{
  "n_layer": 14,
  "d_model": 384,
  "n_head": 6,
  "n_kv_head": 6,
  "head_dim": 64,
  "d_mlp": 1536,
  "vocab_size": 15866,
  "activation": "gelu",
  "norm": "layernorm",
  "norm_place": "pre",
  "norm_eps": 1e-06,
  "positions": "rope",
  "rope_base": 2320.0,
  "rope_fraction": 0.25,
  "qk_norm": false,
  "attn_scale": 0.125,
  "bias": "all",
  "tie_embeddings": false,
  "parallel_block": true,
  "init": "normal",
  "init_std_qkv": 0.0288,
  "init_std_o": 0.0,
  "init_std_up": 0.0288,
  "init_std_down": 0.0,
  "optimizer": "muon_variant",
  "lr": 0.00704,
  "lr_mult_o": 1.5,
  "lr_mult_down": 2.0,
  "beta1": 0.93,
  "lr_head": 0.00348,
  "grad_clip": 0.5,
  "warmup_steps": 200,
  "schedule": "wsd",
  "decay_fraction": 0.512,
  "decay_shape": "linear",
  "final_lr_fraction": 0.05,
  "batch_tokens": 65536,
  "seq_len": 1024,
  "doc_mask": true,
  "train_tokens": 595300000,
  "steps": 9084,
  "dataset": "wikipedia_en"
}
Each number is 500 + 50 x the weight over its row's rms, rounded and kept within 0 to 999. Layers, rows and columns count from 0. Numbers have three digits each. The size before them is the row's rms in percent of the matrix's.

# down: layer 7 MLP down (transposed), 1536x384, rms 0.0543, rows 568-620, columns 0-127
# up: layer 7 MLP up, 1536x384, rms 0.0986, rows 569-620, columns 0-127
down568 094:507432483503538362520576519539453433407541431492524498405571590445515514513470498496486538483570571473531354457512544456581558540607539439471477486579580483437602544468545455518523459532531461624470477513542478416537515515447524460563528483527500499500547498489485554554484514637525502571418473527485485440487487527597400554565484533437561569448420447484485513602549423500481457486490
up569 103:469579409428512460452532470464475409509493569634490451540458475507509423480495572492513562455534449548546538540471452489567466497506471468472457481441572444499482536555509487402561459510468422569594579480440525545403591572455479526474594449433498454435564566539534573505500441487491525478534489486526499492406512490506471501503524564506420540482520564504418526497441485557641589408555
down569 102:448517529432460427454552502511523518535479567438439487559536493594452624549515455484500606559446520454483575457479421529500443502527483550456485516491416445471491542563526503471432485563568550574484652456524389485437363538495486557565475540518458508421520504484529487517515530582476375600565468461539546572561445532511476519441494549475507497481557480434514488497521540374618512529476
up570 089:515512435611400456540511540497547410518488476545521504525457449516471536555485521431456463492441506446479393456561475551494523543519534520478466524487575495529549537443527410389562510492464523533521531569465406524574555531416511497560506421462592502470518561584535432434473440566431505479365558506445500484480576506522499570507459606546575508487483472533547614414538439485488481494537
down570 118:472479540428539531472504511482456509468387492462477532478501554469584538439514448594489526478537482529551583579443563443461467452507425537532547410494437523493461463539508617604435456523525457560525538385545524469499455460538501513460479557485408474533448482385428538480581504433505509483557453459565506595447502527549535443494581382466411575491582509478459382547428524500461503480479
up571 098:480492434543558481534589558492524454482463437448583484498468504542509531457471574491508514543438602470446539513505507515579507476462484451467538457529484523571481432481440529490453430448446507567514518422486523472559543454470468550515463612475469426509444569432370579457547546509481484484532465491491453470576535515454529420461458551441552401540599433492459444459632475489459444547487
down571 097:444481540481462497481374477444493508480558552455418519459573520482424455545536430457453497456547423474532462569506502501543479471523510547481426586529532457383480537549524538515540563478555408433435485527509439517477441527472479571494494420538521589465499452518480378601456497488530451530443572480493496559427437481509487599521594507498494615394441553564481492529368482503577556490545
up572 097:504404517536650614498517495440516598508406505477484522399475417475553526567528452434485542424507507507536502421576489530486513482474561551419457475533464538517488482463468420496483441532488571483445526493522470494505476608475490421445471459532558530485536452516453422462467535510509529522446525528497469438491548590507496445561515480507353491510541438520506512505452502555572556538435
down572 095:478559595504418456437519537510497426439560495512480429533464477570507458483521441542610473484458486480478479478437522459518584528417499470431429530468529447505530546466462429593549479423421415467522491473455553541522541507477515477506522494514483527542488551487538515462577390458515610580500480464529552533564558526460481602480496545515523528508537590507490505500455520488416467595561
up573 099:511484464558457462490524472511514517460495468544484457517598518555538600511588532477550592394503473538426449527444544497541502469493427559522479601462453444494502497455552622525466452582439500550533588550424519488533440447495483430465506515462574500564452483533540520464518547528552412467522545468588530396438471466393545559574481469534497516524492498451488437486441463539519497446560
down573 100:454557577513538478475451549531488480545473625437478552442356407469509467499474552554416452501436501520474617472474438568473443478554560550454593377482505498502565509528546449449503526441513578462584492448454530523490459537624533518382557492512343522419498494553465494488524446456498530534440452540511443622571587568527450480448506519438464530550537526505414504437568528514539420570488
up574 114:451559513486528540486560492480444462525422471498498513494549504558507463496461504491499476529455496353506589491472441528463504489555478552455499521443481461590494535472511533531468495448461486486563560449438539528417465530512496479480528571405423523524533524488437625446518428566509452495563433496514498519415443502476469501520504565418534516461512472523468526546481532591502490484513
down574 131:449490522526575499497542469493408512486440547495519440514545458484567597511493524492569464481416559452528586400489405538486516473440556518477523560486517634406578600504496440552467482544520479568487539422426502527483382503492564478528465477404494536476553462511496547454510435532524474482504437437554526498491438508362503608484535500376489489488535472496575521538497504513452494500543
up575 096:520528498479478504453544475475530460523476538455512517569499472555549589415454513429591639559460461524405549474492457446494460562465505487472518467469523493611508519509531477431521453546558523472467387585432575457554453498560515557413596552470475542494514546539548496501426494532453450454526536438496521482534487557527373524449440512482484489452510621519548463534443462523566430510406
down575 096:434459509537470478537479528527611448469487537506440502416524562488442370550454492497476486534501572422530412445503575545503571491484459540471427480545515531516537448486487499518577519484428467605518493424549541528481474520483530462537488454579496471451441541532513530482514493521487453411420520484558404418458454578447508560587486505484511446565403468553515579452537476419464499439458
up576 098:545480436512474514555411520558526558584422457435371550516440573469533469513511491494480514556462426500420526419570567525479499554459475495453501438501491472465446456499568490504415418522484530565464566464482514478506514496542480396421453527477512474527418449595522487575536490567438548470470560503528478399470428466558547474659465519512367452426547471459539419565452441496425451435527
down576 097:514504531502530434492604469505415541467576641547507550463522464587503513531431455441544482485500457501495400511527498564471526425562435494382609423497469589581485518469459455424471570459612608535491535544509430600445514452506502478530540465487533433512543537529551504450458435419566530487448540485471533540494498410438502426446489555376598513511484478484414447496499454444443487480581
up577 103:485436444472444529464505355524439509482504527535531469453499455553455560527555605524368474493448508499558547491488484461459431487464538481512467401518484529479438523449546507517501573553460519523520565552475472459457476513468536537417573494513557476550511516494504580435598462505548465578491448566533473495520539583466571424455524555440558540566481612502510515517509454565557493504592
down577 103:494544508505500513548461602497446571493453567512580482536554497491531477520488510456558455448507500377487479492436474531494543405541558568526435568570412437465482568630464575478441407584498430483465580485491443508562521466455517474551500484477502491522466532553514517505470419520460487553484446574536488423454586523494499736516440548517537572494473511435506526526502534539470563463515
up578 104:453472492421484527485494544494509500476445522552531561503452490473342496445436573610400494566518526445485512551479584579511536467495464468524481499406492428525572482447526448465388454493512489481438557514511510464519485433583409553497437547488529439456463468564525426556532527498411549520509504555382495567438459475490520526436488454448451596423584517583461555461440517489524467473464
down578 110:488522564540458527517563441410525472519550482492504525595460536546424433497535599525560500526488439483421441495540498476502558617377511428524485532556518410501504521469432381520555471483484493531398503488546479528535408465452504489554485534511577493502536489483472506375498548494463486535439498465472528426459536460426511476612442429469488464515492520470485440496465476550446499434493
up579 102:520520497530518448568499501494537491475491531507519438449484462538475566505476423454448528445464486541487474506531495441433505490493463456553430477489547396576540451512609544543515515524541530480455453619582518509552476581459504448570561546485486413565448478532502514555470615609538476562491511619488529614448511529383490364462476505479482466497568558494430389447517420525487503471519
down579 106:470467486493500494512532525511491559533500385484512554557542513495467550506434523501474549464520510588474418510475507400473462530486472518530470523524434437513499458454524557487533590394528494541398602563461404558589566485601539491426452522512479401454528461428513394504527497487469559545552465473564475491494467550515557395496486550494522446563482523515460553407529528444459560505465
up580 106:407542434453527443509451521502463507533470513528529543488580521475509488537503519496440514461551544461613480475566494442418442484540499485494463524448460567404576499586444530439553492510559500515485532540449490540562523522588475540413594557517502553505471480576532576467523461455535473494530499509534483472571590546496511507534423536534597517453440548495479506554551478555548552544563
down580 106:538590413540415485510543428412555564539553436482471409405560550480406535473457552552553447508448497484469488456568418442487519509440541465508546518460453534543386455461492568527530546558547529605467442409534587431457547477502556567480550550490496438524510578466568545480486358514519594537465459458558535426549633487492598596392521432576419530499536463520494562523609507513485466491452
up581 096:548516456452531477481527523604475511496446553511519519516424492405483429504426442561476538459447538601524579529608486546405413468418555480525480515455465443516463495491543444562565514466471472450481518630465509495478514478428449540560428534481473552454428559482402458419525617455501540540534466387417374491543516488462439522495452520486547555569477463461507611505570546510443476571481
down581 098:533452542507493511551538498467461545496518562521546501495550432545496508540536474517445473462528423378487446525513514503535566513547419508482520510503585475605601423622399556532409424537556560600412470456544480469542494458440641510524589480514492473569497495562525541553480503485527514471428486633565544503523443475394545513450583470514478492423560476557521484388552492513593556539563
up582 100:531474552456387486483509536543418599471453550528582496445510532413508499546414440438508487485464519406541520471486521416535430421556459517489516502486421455495442443517576554512605557500479476505439459537510469580455467484430539508497464579551466473350577491521443567583451432537565514473551572558494480493498466540501552469526382604551489523490460493519542522555556500458434445478500
down582 103:457527470477515522481484457566520505514561484461520492547509470465523493487433499518517527507526533515541515572524494552497420543544482433444479469514442559550516523497503494410479564531425479465554494493448556438562568554482425407492637456507521494570531513470502353462546522573454444471539561515440610504478521505430519581480539444509502527553563525511547488434384557455475520499549
up583 094:503487555489554453492499567444496506515443476592463534498434533506531460514515436452522510538588521490490526583519548585579461439510465459478489547395508482513499529543566472484536520468508499503511521485445487602485504563458443459474506436555490441443489495548481499560500509503490588558479455422465441595560473599452449538424461516472418509510544440556531438545631479508522476420478
down583 100:442520437641498546487420486557490508510544509550482489497459487542488399511468482499496463497446582569452413520530474510517602560546527517557533475516471516541501426383485490463520546420422491529473458456520506423586524464503447541476499430387472508499490563493461554415576571533427438372550436557463531519617504514448529454465435445613515563500446479490502498497534450549359509500456
up584 097:552511503400471486536562499506516460560528440416376493506538532557510477455494439442395511555498544438439481551446490534446572441509490575354531494466441542428461511448595439539481494531575490435514548439499540481435454496477414451557520462564526608507575491420528431479488573508476390479512577468527440489456489559530338356461516414569531457538516473484516472517520548496520538578519
down584 100:466448468557437440417512454495497509539471545567523494511523466562490382485556546484507537533432447432497531530615487449529514482567517473534481562518609510538429479438472482538501479477444538444449492579458524536521475484452532593430532619445577513485602503511455496476483446451576620459491402444454588534502479446497450469509529510526438532496436527515474589516509546504416488413407
up585 103:561497526579500460501444554527547578581476517405463438462469480487509557578530570505511468552490492464563421552540481457576533397503589482508554485477472531478450550578498466474438579480482470537505492517473547451524485506387504558419458431567546578503559566546436456407508482508469572520497455439519408399528517505474500483583523599456487466443493550542508602518551444494448530505530
down585 097:422491471453452526500536449454460439518486501616475543542429544448519488373539494508496539393486451530476547502540478563455577547472465484541543484532584505577605480450516556500484356498472480525514471564474452576447525524475514493528568474564542452497500480429648540551437530452547403472501500479559584516476476499501403461509541505518540490491527383532595428499556526460591408511449
up586 101:574555487486530557513527487484517502512494430475519522583536377538517530444485488650478484492477577529543442584482519575514496564509487431554520533468428424533526579433545501401497468481432498460482485439527553432486478461475543453547536522484462472429513476484480457458568440522468531541375597468502481549441485571406459429463524477540589489585510562556497491550487500474578415544474
down586 101:622549555526559591399413561461549500499464489463575454413485547453388574556520529492454496487481524417434493394473563567421575516415546500526473442525523511470476412545517485511488503459536380561540531540529471514544545508615538402524483482548527442535564540484494502614452560550497501498560442484545578470443498541547439563488534527426488496513482582452377604594437494552456557495572
up587 097:490545497565573508489539531459513518491474508463436496509515447460491540513579394426464393519478488474546601595464537467554510569468401426442553592450527538444519548488490478492456469534525533459445496475534555467559530470582541538628545498489475461515466417523491476506523507583485591515464517473501609482468472473389449542500537521476505511444537400436517508436434564567443430453528
down587 102:511560441472565470523532398451494508496510530395401454557479467472478453582472640491501519493491475514510524491482488549433494513539606530474544460442553413455590532441520550476543522481456415456481433466466481487485520574466499385478429382545547481544448593458558467430526579476463533523485445569534568524545547569493479483487476486406524492551541477574515419541476413439503479551410
up588 095:515484597498570485546450431475649501507543518565448452495537454517547456424349589515553500481488483450612464565504517517512452421481537505529534594467465445484498522512448546538520438468560546453425513533423457544491495442490464497539515609529472552489544448596527500537514527464487540511525447491631550543425547479429537508525487424513491429473482485391600525538524510510567559530517
down588 092:417453503615535510430526519528459440442504491431501450534409461581452528470415475511575426574464473464565557510539494516492499578459564468474509505421484642544506434635508482454499421538504559487477442511536456548600462504536506585548332533501587498455523481514519539453500415524518559546576519410443536461467566453511555507488535447507527446514533474467492472519482562449417353520526
up589 107:470502547491561554489569470553452545428487510524443528524423446470583498496393556460509497530466539551401477509485451460403532544528493597472477564494378499574563516493527558489461565478506482465457476497512514528492462521444390436429543561504516505455444464531483489536420511486496512460498588519488505476472586479459562577557601556509514538522473515473535602496516456493529453458541
down589 109:503486528491511448553564460406549485496447550487444494447435535532458540462565551518513490528456511449567459425424435546489503500508547488640618546512520584513535539472544490559486508482525445463528538466536512522547498487510499427506517477453521533578551516500564515487531459568533517555590474517555515454567440546509476544480565506499507506473509427466407453525485584453428487513473
up590 096:571564497478517527485462450492503555501394612489514491527447555500498459572524546452539554431480511500470455587478490488436514593590542451493479549578492511496546456485491431559361487494481453487515480464527509501441508598454502470409457457436517445507486536498499504557551498453529529485530485558467493502512445491524533537554467447483484549518527448419479482542488554594507552588585
down590 094:576536477487477520558492573455494459568590415462467567451601573524548504471582555541548496570583445467545462431454506481470448488443463481545489477512535480478417428592489532499490530508429546463580492459473459489599553590501462468516526446598483511459464486524509551572478590543526460491562533450433458471477531585477438506427492508430450424514500515453435520457471482550460557566434
up591 096:499527603516517487507558495551457517443561580532515502472612465496498462524495493498567438459476533420494544519493526520471574493413444486549458513518556463563571534390503511562500560447540449517471523569641523472450530496513515491567478585484489481538461472482554452514528548500461575447422557507445445408481435494508488475450486546416607487520593466474465493448464572570532614600541
down591 094:530435427535516515492479540468541444444529471415540531444429469581483505502445487536514465448506444440458554491453420418553524514520457540587505497519409494465435602605540457528522431609441540411531425537382512554541509559445512494417473504514537492452524519561384491587492404425500508472531523517457518461518509505520481450458487499569547612568487517564517560561411447483466461530444
up592 096:562436528538439525534435492552556484506414442419473455597472534565565521401481507442542548509555502503504590513509420488489428485486563508515591469548496519442437569497520455501543528483464420538461455550480538523577493518490531503454489509615465462538443557547484512403565507446577551595516504580454477505586546459431485444518434501469503414521463481483535552512529462483461520515470
down592 082:432560504401518546511589528455470538565551543547505574378461430470425494533464466524466517572438531493568417523499585587565511600455411465444414542437506523601560481512477513527430458576565592517526498460529435520384419477500494474552481512428473532361565461517484522525472493494392461493486522452561509455421505490553536469433536492531469577412501517468499421489441482552506403487499
up593 101:610490423566565493584528465516416454539474531514532512572466418491503512509469466546539488481461489518480547478555532506520518494507489445481495465508571488506588400509563487509470467488492532564517456493524489564581510492555563371434512454430469476477490456477509595474564461573574474548532544457489526526404489446447445515417482547357550496512512465528571511381423549583457523499454
down593 104:556451538420452475523499495587557533518480515490468472460635482432503425415489550493477584438511421511538460519529511539448479543487543651511547521470532505467503533457530455465513536508363490406477508553592520491506387539443525503525514619498483458536621564552553437518544605519528555542468477434480498589569444491400447554502440523528497512472436531392599435588395448562529450557535
up594 105:534445525508601476484453452512527478479405437457450506498480503460547480520592488430499413533479503430420417498546512473551476437433543501474636610527579583487530509533433493441612463609465446514532550595513493498479480524451504429464504422511468480492638584533565528439482510534476543420435544445439431389465549542423459508514521499498546487533455531450471488464410489505554499413555
down594 107:476525505417424502454484467471453479544534509484509508462469502464409500469417621525507570458512477588608556465464539557465527610542473476477430433504508457506528524468476491560481464456529561479542450366425511464519475518479425568562477567425496500533372452483456539570523529471517502532543508530547539623547460496545557433490498585453474549567561484517576514488541555519417559538493
up595 099:623467492586427471436439523539460498553492397481571612499530496531523534539391526556498512483450445524546537480467535571405536640482497528575601467587567509460528507508443479465489545425531453518471468589507531508443576443451574512484429427553500483463440499522446528400509568493550541467527481479432426640484471457479406446453448544497490463470511454389467495526527411510538566485646
down595 092:352530381471506405532451481530551495469567475511472474489565451444499563463562449484556516478473518506497515528527568414546508437474497422462311515434533470477460536522405586491475467597429492547505444529517544496510473507581412511440528567508488518528494377421566462528492410547493515467453501542482533536422523563473517390582532524523487543474591528574576520453478643504468457518502
up596 099:555488572503486545516554503428461492471519534462463568498556459495546532478505542493446389542464548473544529497528521521566385505484444419560509569542496524508451544500489513626543567535593502431538482448527482467488467531486479506615475419566404484495589569448495554418447472457510489456565479469459427469455539548433385499471504477482479433531464503531557520452441465605521577540519
down596 103:443546452424495468468519511528464521500485536539469526463543507570485426643525505506626476480503501606476549519442547552407503522524489538547461476403515530442493484499581493502549498472395496472472417451545466499504519436488511542373541550509501511533400613518451488588542583474508518543515460471507501534558476501509526476525485532502494434439525542468488465516545457409561421542533
up597 111:527427478523502528439431421407523480505526562515516463587424461563562464485470508486566480475438507483522593571550497530486573472539460419502502462496473452547445559515511407405467574528502531491457602460517471547481504565501482512506525511492566509540529433605397452519515438591496559510516585506483573528516484565530569460553457492537498548536465488466453436516493494604558533507398
down597 110:520410465535449463448520390455512478487601391453508489501487487531586477482524453487508520572433485489581548469504471526526443427449512528451534425467491487536416540517541479467567502516550474408578525428545510487514392435493485427467532553582558577494493510505368492484565477508434457515460547504444476539513523603511495486477487517436458448439543544483530398586566500580399488525478
up598 100:431586528525497446567504503519413514460539651427560434456512545457476500536542493410409464478507523493572538584443489471518575509464546454458537511565489427394506484520530482573476442499499554549461452514509414498474525572439471486527477463524515453523415458517451568493428530519524467472560488457539481610514512475487448628537428568488445474545516602500587469526507507361502498566540
down598 106:434429573499589546528490504546516372479527458519481441548460598428463492468443528519470505550438487413516445539511534541518472407456443588518490424423522462505483536602507553556507489469486541554461451528418419551534446540507380584490502516502514495457457568624530457419580478446482447592514504394431541541531503464471512329474555396569550565539504538458502491503468423537486568521568
up599 102:480525444474503456511435516560520538522511507529524421453526521576522397438535513507418419457437580502521465507472477437518570531507542520601553443551449465536576451506498507490481470532429508517489520467549510470517549391594489413552449474514557444509408515459544538476523555480561362504460536437582474482527501473505573477518606549527486440520430459448415566569490456560474431608580
down599 106:421457550436563518489421443556590547447497498481475402447476534393496526531558506507513441486538369561481594469452414469495510526615473510439589391446492494514425537424545503529523552400491525516506433521467503544549626458485558541496466512461531417513579543487483464497487487526431458493476513501633458468505398509513527535509446475548488589470451451566549435403540436462551448479562
up600 101:506506589453561536500475583517500528492562524550468532486473469465513475486507559523509473453460409516442606523527500471465478524520514484472472476545465505370465513491495413466464570459573412542422536572584425466520551481516526526515494483543545521529537501482321422459512505519504467453409475487516468531528432454532573538469485532568529489456532505543455465489508565438479453404506
down600 103:537514444467429464498473393475469476542461486514555368468568513594464490556449570435481608461518434448457532446520432530520493509477539581531521488513573578559513522472503477600591525607453518615486587573466501524501537555478417371527473504491545458514468530484577533518574491523518588495512535495518518520545520589513525508516499502424462485552469511412502482486478562542477527538501
up601 097:531608459532526451605502556504467503411522499452534516436554444485580503544514415491424486545494431531490440499491493523501450481459560531396492575562512506499526472491468502480505424520452492412512456501507485531538494479573502506428436491456440469574513433497408556511469486545490442511524496559548446422494520457552480544560569488543549482461457523481454557510464458641441507495522
down601 095:511406516467450611511479445501506534593428516498413550528565422467486512441500526365563536463510465480536506422523431426527571469535441409566528397474457495542402462503471475562495509445509488538548535506457512388539486450455500491585510429583470602453511533557512470461544572475493556448509523501449550552385506497516471454492515445511425498485594490528569507471582608436491468512438
up602 095:467487465602549547451540506576477418480532544551436462570540358480424515464548463599501474481538526495522521601575562409503561455462457475514586546536363519418546536455531488452476509486467473549445577468503583435608549517408465499514574481602540551493546523521441481478519460544470513514555502470423448493506437465416439462548592544516481459495449533492474518579569483527487467517514
down602 095:500528541525490500519461451457539616543560512494577501500499565495591533460556388440601592573503497434528618494440395453488556437532513478467430412528524522557472449475465479409521488483520468448422493519482515476439486494588533462532480488423474481504476590514487492536436516497543537612457439584465494495540477508470477426483462547497470421550564352491481510536392397539394511507478
up603 103:586546494575506556575444631490434454456489457572587546586507516416455493483530548579439496399567551572467546529402548480564419473518484463528511541535524516510553452586603512516506480449524407449430519573489537465545505465519518419461435552535473531423451485559565517380474596509477545449463491542548498433544521398570484553479418468569550472442469543475496430572527554501489539549484
down603 100:482450542461489489483535495449465439455428555472563529546531450496587527446526358494563521616352513477462555497586448527469492499473543522541469447472481487462588579423480551448485549485532532566496497452544498474549484560497524545463439497476442579561608516467446444576505502548421458533470492540572515569507485538413575584481531522487480498488478426544472511499489473433504485573391
up604 093:519561482532482576498387524496515466528497514553537524564556553474511516526464534526521463419444453442448458461500511398515511492651490491524582560565510555410612452584537514491596474399506387507485513511511462534490447547510575504451553414569469375560485552545562547590630470503420663582487476486420571471484554469507446422418526467516468474565396475416540432369579497538509583518535
down604 090:489485568454471476501548465405455595420528441524452510363474513563426425465535499491422513540521600511500456448568451587466493521433471464522500443503492493445548537474431460439499519528494633524469542511457519557476566399520469565610419435526461581467556459489521476536371571503561416450512485551528479501489483578534521480563513494482466457501547486469478432467493501506560516565574
up605 100:550464568427416497451473452486609520479385464537545427465493525510503512513524473483472446484429585428506485549557501549423474526521504530529509532591394472532511441554540518468577514484383561567454494548475510499549565556515540448424520486521530492487523508462506520542451521410583538508537469424478521432505428550546489697520402533556432451552519443486345436478426554506501488554588
down605 101:437501472465536462508556481524503474481515471506473560491518475482515472528478504451544462563474508578497525421499434528483488471609502562438562509460516559533547520382430518515437407464585520545487570523591594587458450496605530509554450567445532502446474499492473559460512554556442484440476543571495511482483584505570514536489432572488625431539498517534554470573449417539490522508469
up606 096:581467549515452422477493563515514570566462526429516431555553520568526544465484597625517437535438546519425559549473545531513473542465457411493541539537505491525571461467492517491531571421496501535473446498443489534540527462524528523523526447453479482493499530518459565423508490401502373465531491419523589472419432455492426540512547487460525473443575492468484455518495433486470492456551
down606 094:345497319519483539508466545539486459481525497616406498495496517458471431531560454448504471464527510530601496449473470497572501460493486526540488520522490417481514535599512498498498429548490455419482472560526542536494461553612482468497526495525552538542483522515517491512485547402458493603544526561479459585425542467454513523504487420478545459531519551444525402447507494514445490606467
up607 105:454452562477433529535522566509412428539494553549584500513495500545458495414529340387577538504511625492497467455527504578500560527483476499508410507438495497568495520533506450541449568551444549424438526443478558451422536590529412504513503539524526543493580514499483455485527482532461457519494531481544463481491572485550552448496591450482556478533485389509498573521405459581590491542535
down607 108:545460490453548475477521559477474432570509458376500462375550509550470526493553493511470467565498481450488479499513514519508463487535520464487426555577455501433522518529604421513387513418415580481485543559433486552481483528657524417485434565456576478486477463508483512483472510410451514424560514531478388524567472479517485531472482479466500513556422656529563529519520485537524617420468
up608 106:483539439481533471529534486484429517515551473499489569544575504557527469539489466516530431541463453577407590480507599432496508404554426486574486462443497456498611554455539512461558544514378583514558468473484512419435431449537538494510642508458541494404541491510506452569521482439452506500524523420581505505416577526482435542542520456596512497424541553435586480463373473472460428525476
down608 113:449484551523510439412567575491467441500483420518463520411444580542438522481515458593440473487481463462504383488449496545469480556490541577498543460566504487481468479529485462581538514486442514511466431520517448443487451588521481495497555513576458530487504478461474529591494480477471510468522472475430480539521470563548465497514457482522546624579565515466430545580441516522466525465498
up609 096:523489527460569550613607496574506532524524513526556488518520531427549575567443468506475412493571594503440477513575447436501492453543523595493437534473463540532538506515546557403522466610457446476452483435574454479508530434408456515544473527484515509428560501532519431543537464379472401478568546418516422445496504475481579443508395514517452521439434557481484582486468511486475459507474
down609 092:435497445530408467492441573436538496576441501509475565503510573538479454472460406515471476446381401469556570398483456512418431532524496380553575496528526510465564507454521434516495467450477542527601529457419442486436516424500448472477532545507533453492470505500501505423453489480501600494501459498529583478571450584520388511528568487544562552559521482464497462504515495490539567510555
up610 103:527464377536478455539469493500552491426457507488478583603499558422529455512597502416550547511402517534431520527467528524469539524569572551513519571519455502445563577509519398566510589606515448498451476577488407490489562559463466513447507448422503473491499507457572482563449557618588518469471554510404388489527484447506478541488526444502552569554497407451564544500499579560443554464563
down610 105:495489534505473485477564476530433533615560502483547472483498462579513543528457463511537546557508556431449470587576494575523402586498500568506472457534475470519488465509551475558542526564441475509433461493564515517509447551530488553513484487463453561466517429476533412516491475444458547617402553468562484438551469472483556540396533468405509538483374427501433515524494514456454515464426
up611 106:550567483655361511460496484503488478537512465418429566476480456410490501532549555522455494605499443462521481590495442528480498593398457557473551506489522430515538460454542564458498493473439508538507533519561448454546384455526505493538525454539536533507492520558512481520510574551506510396584527431503506543591608481443491550475527430541474549564455558578551498529503474427469510570452
down611 107:467438528354562445545526473479506457449449465619411509480521530510440476519485493459520565469425494571321499477484607523464554472586494586511545544477517442540532536512522421544490496578535477522439538518464576550531473479511464501530498571447477494467456477587506605548530476571499463591445600542491411488461465559540411455547477561433493448459511477425446485537501496539523515508551
up612 096:528493475502475543438554635504483504399535509543415475584495527508491513597528519443509528485531426600376465448472379563543535541471482474487440512506563478495558502440538538573580545550530486579546508499380493432520458472576363486571493450426557514556493520391574476481556499504510553482477475547489542468476536431541518543502458448457580498433521503534581487499433482519421507431395
down612 100:463571468561501475500531484489455541536545557537498489466504477486489527521575546561523536527482515480517488465486608459557441452474510469504412441435462431574508457489489457500538496489481460436437522527434582465556501623511494504491410525448522524528495530409504478624526369590514559521448565457517505532502530516516528444502444544539514563508343496445536470567593550412534465458589
up613 096:481469582503474472470456485504559458555521523545520524489574501526522475407422532523543535551483556451426477449477424527496392565520407445478580470474473541575452560556512498483507474483583420547474541516421516410485455434494502549498500495530581422580492614429539517625528519476450503434464456571638447564505484482523502517490605574454538502466489456556546466475477454547498473494471
down613 099:490478470426492502524435571465433479509410488547541511432455531468486508435466428431511651518462480457519516522453638572515527451505560529447480514504449493507574498442559530474520508502466541456521464501494494495540535635527413570549481457500488540529504425540415502456486637502489511544557472408495525463471473573526541437442469473488550418436484457462518529448578409565511526429528
up614 090:613539515425541423483527424529524467474586505586446478498510507486398505380468459490473500450510484465480483486475649545512580488503500478594528530424478513495520541516452428493536566609408543417554473450626507535526480432467537590459451546484450455437480478581487513510406534488507521514495590512506494406483564442565404489534524456489521511530535499531518420495568451581581449593526
down614 100:526460454563403598472500592362525587493410523424519573515499514488575455487502527495552420509535485607484537577413401514473470521408458518461454474549487521436444476468479470500512433363521385478457499417406538461488511497494492490518574415531535527563517490407465480514598517577510550531529467470543536564505519573535558446473494516525417524590481550538438580549328566429499510416473
up615 105:554456496544497494519498504471509474526367526492522509565541440524513485420579478466498434523410528474553478551447574503530518518555516413499570502495509494519453543490593441503537560490448484594462441510476592525544459479503594398500464515450590546525463506500552502514494520428530584497490495501554560394439426500510488502555530505449510462490405457576493491470457459494439483520552
down615 104:563457516509533453553520439446477473427523488516436547575471515549527565508487500576479522501497531456475561533430574494545431509500467548561513530437558469523512501489515539532418543522512578440436598510464409543440481530441481525520540462447511455501480392515460450543561377456465565534462541521528443512494494519506472544545445524523544491520620565476495489564498537519592518447526
up616 101:420462537567459520530516496527470568458404519534407453451515428498518596427494407504507480566491482460493580537376534527569515537546515523539486502528404583531540523568593505476553466595502611526502458470440515547458551532471403497632566599565542492527540448471417432613479503537485527534416553465466476517481451453585444504533389503540459417499518391583517528446381567538564444499571
down616 108:464514497504583618538466541411445520387481476509463505330501480478477427499546543449494439443445460536393458577456512446548587467518510426557564487525461469564547561463536565527494559495506499488496422505539550488556443432566563508540467425486557558495543444482473553463436417497501448532487480507480567453442527459569581541510526484455500529505456462551485518475473449435537493508496
up617 102:457502554505501385560463513588598421517581482444530496471479513412489510514427488451489539518468561491479480462487470482545583480585486473597506475530453571432488445552459540437436510513555577458506551513524437530505419567430474478494544520531474482542421567463547510482569486461459528515526620534485509490476433505525559509500559517573482516508463490444529455605470566515487571593407
down617 104:483508486486532467506486450498593577544493527368465500433478488519485485558566521429496508411522613471597538489464497592482481571368550436478530462484482437550551578478525463525487429487495461498461413416449525485430477434484495489545520439487471457490473491556493474615480505521545460563607561458571500481550419531399549428546511442487447525545550530494479529588561549576488465501538
up618 102:464393480469468517377488543452490629556553432540533555508451538577541468439483541494517508528523564526453407563476456540421566474409447575520492375494479544466555497436436572417454452470448495474608526531488547563577560477527476454545508509604531457568494456563533538478533516428436501505516552473440520456560548521502480587552574514600406478504550519488455488497595485550564511525522
down618 098:549493525516602532628444469595508405498482599535566502413514540513542521577440537517523531520491459485442508420463487455568422482524511464468439602534443538515534483556600486593601523510565519499487453539455510502450530507501516492518504479454564523477482521486498498448603537419496493485528413559509478551481471538461555554469541413413518419503513441468442519494439496590528463520479
up619 100:423532478472553453481438504536518526520521484533482477475501474459492468563541474383524435458543501416537539532614534450434493498411521493459456591455504514512463458430479489583588579553458542564450521475461466473478518459484520606493556480552416490624551468508360461473443448461469537424562411533526546502452478534497494421467407457457546507471502400465573563573401473487518456506554
down619 101:419484495485539390503530440399553492474458515493556518479498582456549544418624572541467464480430476459454563446511418572477502484514525429530558492589521487486592552490499468435565480435554496465403396482460441432491456574613510499477544448460649545506501456448570485447464538522542467498428466527559481473498550375434456624570529518483438437568474465465550442432572504452488467523358
up620 099:547467529499381562499448508537575450507457517469536549429489474460461388525557431559543575528363473455639515551498469472521500544416489584486481425421531485589551431488513472422572513518485402513549497477448454525583420491446489510432563446444463512531500501501444520513359527494495433511451478466511433434507452605573366504403476548570498500548525488474505548533629488538425494551524
down620 102:439572477609614570484465478549452435476497478579517504538543591587547491536553464322475561537469579480424520448615538519459580463438500467531510512548436438536525470569406486479459477454452512552484407439571418516448570482521491556510507499498524410415500483481403567549505534577427514442588390519486540552549507441432559515434559447439417543414474470500537503524447533506484502568474